From a checkpoint of a small transformer trained on Wikipedia.
Size: 16 layers, width 160, MLP 448 SwiGLU.
Each number is 128 + 32 x the weight over its row's rms, rounded and kept within 0 to 255. Layers, rows and columns count from 0. Numbers have three digits each. The size before them is the row's rms in percent of the matrix's.

# gate: layer 2 MLP gate, 448x160, rms 0.273, rows 346-365, columns 120-159
# up: layer 2 MLP up, 448x160, rms 0.29, rows 346-365, columns 120-159
# down: layer 2 MLP down (transposed), 448x160, rms 0.321, rows 346-365, columns 120-159
gate346 097:153092122152173150143068090177098098112155124142039115123069115093149063091202180160126101141149126113175182120144109131
up346 089:146125130143149143149143124180124147124206079121082109092127092132114120122205133201155120128126092094121120121126090123
down346 091:149083097062097163141137130091158110081089111169073098112092190103106158119099096145126161121118087193081147124066143116
gate347 099:142120092163151126133096091106109187106150056135121097098114122121124165126077143124112085199091165096119073152144091162
up347 097:116156120106145062085050141119079129150135171101165204132133102072167093105126145114129152136120098129144117084153102099
down347 101:076089122151043097122133135173177113128100136128104072191094103138105139164168200105110108118155155140149156166126137163
gate348 102:112064135112073086121105090063080174122104157147079096179118134104145089144177106156084101168107134175099178111140155189
up348 097:153134156101130139103184136085093118113100097101124122183116190154078153170152126107170110170123130115165162103134112098
down348 098:177160119100115160061130145153107116097165078087206169055149166100172102176142141104146161164064174170132118076082125148
gate349 101:115116093094122083161119018156191155099116124121133153142122066158166174177175115156160135139142114132081132105137074088
up349 103:100116110087159150095179135122167158070143163128127144105122104129080126146129130124087172130152119171132119126184180103
down349 105:130136168152136166097126104169103153147146152159117110095117135135109138103062160165128126139085156114129128140120089141
gate350 100:086113121078128138102107117130070162159075162160064149137058139113155101121101107101122090121149141119182127120076130118
up350 098:173163082043180090099075153134172069114150127108140131161118136111159129146162109171139143128138122112093144165130117140
down350 097:090195111213113121139169104153127107125116108112165121094170188149133110142130172170123190120064144096107134147118151152
gate351 097:104085113154126055204099122177157097145163086125182178115155152086098139077102152120141183153145151113131092071131146176
up351 100:044123163116161105096117170135104129158147099144106129158128163081166104140109122077159131122144149184119170146125143128
down351 097:069133116108164223159138170127115090167117085168147156146154058107090089167128144109083073166152124066142113125144082113
gate352 093:105151168135184167152136191173090157095142138124193152155120183040170136096071067126134160097155127119115082194117122132
up352 101:137098155087150097114130100157141169127107113074132113133132105146177144159077156125179142086117154090097105063105082095
down352 099:152140120085141152127150177150166124111146140149174181103127170148173105080149144111075158066109114150109148120147081096
gate353 100:093188084114136112128135110208075145122131110127143172116164126153104118083128139134149078094095129075147131082127176088
up353 119:197164157093126182201094184099144150098069112140135180109122129137133140110138115096162105181166152067128110099134104125
down353 110:095107158083186107132094167125116136166109193106184112131142171124100115056093132156143099134105098158126164111091121152
gate354 103:154144121127075210164129082157078128095156115185173072219102174115146121104112179150081078179165149093111093141121138121
up354 101:125153116175117105124145092068145184160116219112146105154133139117113113147122109126114083160205157150104117087164136161
down354 096:159114164118102151130097164093153154147125078160168153169109099100116109151144128106110084170113126116111057145149139117
gate355 100:107126155086157138071133085152151147189121165180135103148074153125142141128147084110101094154146162143125122116079103172
up355 095:180095150121120020193138116103159135094104179145164168117123124127078090045129089163077115148157144121133120164169073109
down355 098:123142158125145227154136145102164136123139177149131127101137169152146161083119180074170225133126121153099120193160170128
gate356 103:114107100094126084135146133127112132104121140113113127116111118080084089190059111096102117164118144116132174100081097158
up356 100:158114144136129133096160142132115080122095112148110102150092086152141176123166171100136155074084128109247091134089166132
down356 102:128131083111107128102075111159146086130066154126186077157099142138143122153097118129138145162134188098116086126078096138
gate357 103:126141093063129131088100154114112089124098153125170091110104169147070074087125086149148130117122121100129161144154193088
up357 102:088117121085168110148149116136086169087088175145125102057138124110110138115082135144085174147121121107100141108076084092
down357 100:125206131085062126098085135114134086111112174143085122164092169143114139191117163169126104110112165140115099135160140159
gate358 096:052153184068140144145113167182173139113130135171099149122122108136202091166106154114105095132157147140104089175099117134
up358 097:195067141182093160063072148114195079135161093094146136194135150120107139161106157130117125098115118147157107111162160131
down358 100:117155148111102133131094142183106110107165169096106155105089163153049087096128125194127079143079082097128122103091132082
gate359 106:132172188097130109079101124064110119111115105082139140134109118128157100146190102146113106154176122078151127115163094168
up359 111:135144141104185123110139150102144106139105126152139181110116144145156139177144133098140101160154154134111114122162108136
down359 110:101161103135170130124117117110125105148185142129118202155106184145088156203135100166095136112146162144165125150110134081
gate360 103:114148138135125144158140094156098110123110091150163129123098102177143131157095099114118135185137224140147064156109129138
up360 105:120132098136125132140116200093146157120147108136154110156103121131169119169117189176094124135051161138115156081143103125
down360 107:151088123108157131141094100140100150151124130156195162094122146160136089096092151146113099039132087151109097115107143147
gate361 091:130127117125092083184101126053056138137132138111152094108169089142142170150102097073110062143126093108169122120143088189
up361 089:117118104164123155145149188161096120147130141114160146066131144159100127102083122090092116178132087164165145198158078145
down361 091:154152063130095093168095088080176112110117181156081091149176112064121104176095039072159140109150119108135135093099132120
gate362 102:072109106181149187153141085120095104116153088084034102089129067135121129177087207174083071129121102060112140120147128082
up362 093:112144128125119095169155173108104120155140103150137136160120155171131099092092114100135138106140137106156102091177116119
down362 100:141105147106096101064161137154159129137153104139068072110199122104139125178205091143099146164171119147141132146169141159
gate363 094:033169130160104150067162103120105109115134119130100194097110117144175102134125113133124140138094120144119165062140112062
up363 110:114153110109079148131157173202173172059161135100131111151153122142135157130172148070131125153119187168094128117130143063
down363 107:125080139170136125178104092111138163107114097107113106111182115139119129082101123157183135051075088151128095138077145117
gate364 092:185093133108139126079092147160127153145167075146147121136146153137139114103075097128132106144151081161087151118108135170
up364 091:131185077171163173134140117140127145113155127149070140120115087121131122145137148198132126084174080126167113160070174143
down364 095:171129157169093107140088156138139043099070132135102143141188154116147129119170149128130125173061178144131137098122151095
gate365 099:043071145133204124092087098181110093114138152125149150152148157142126123125103140069078087109100119122129117155097125132
up365 092:094142127181092151101156123128104139116127161148124153141116189204140107152072107096076137118129118106072124134121106175
down365 101:113104134176145102117183164139106152173096137152115143120133175090158151082037154099120102134173148195129160125135129103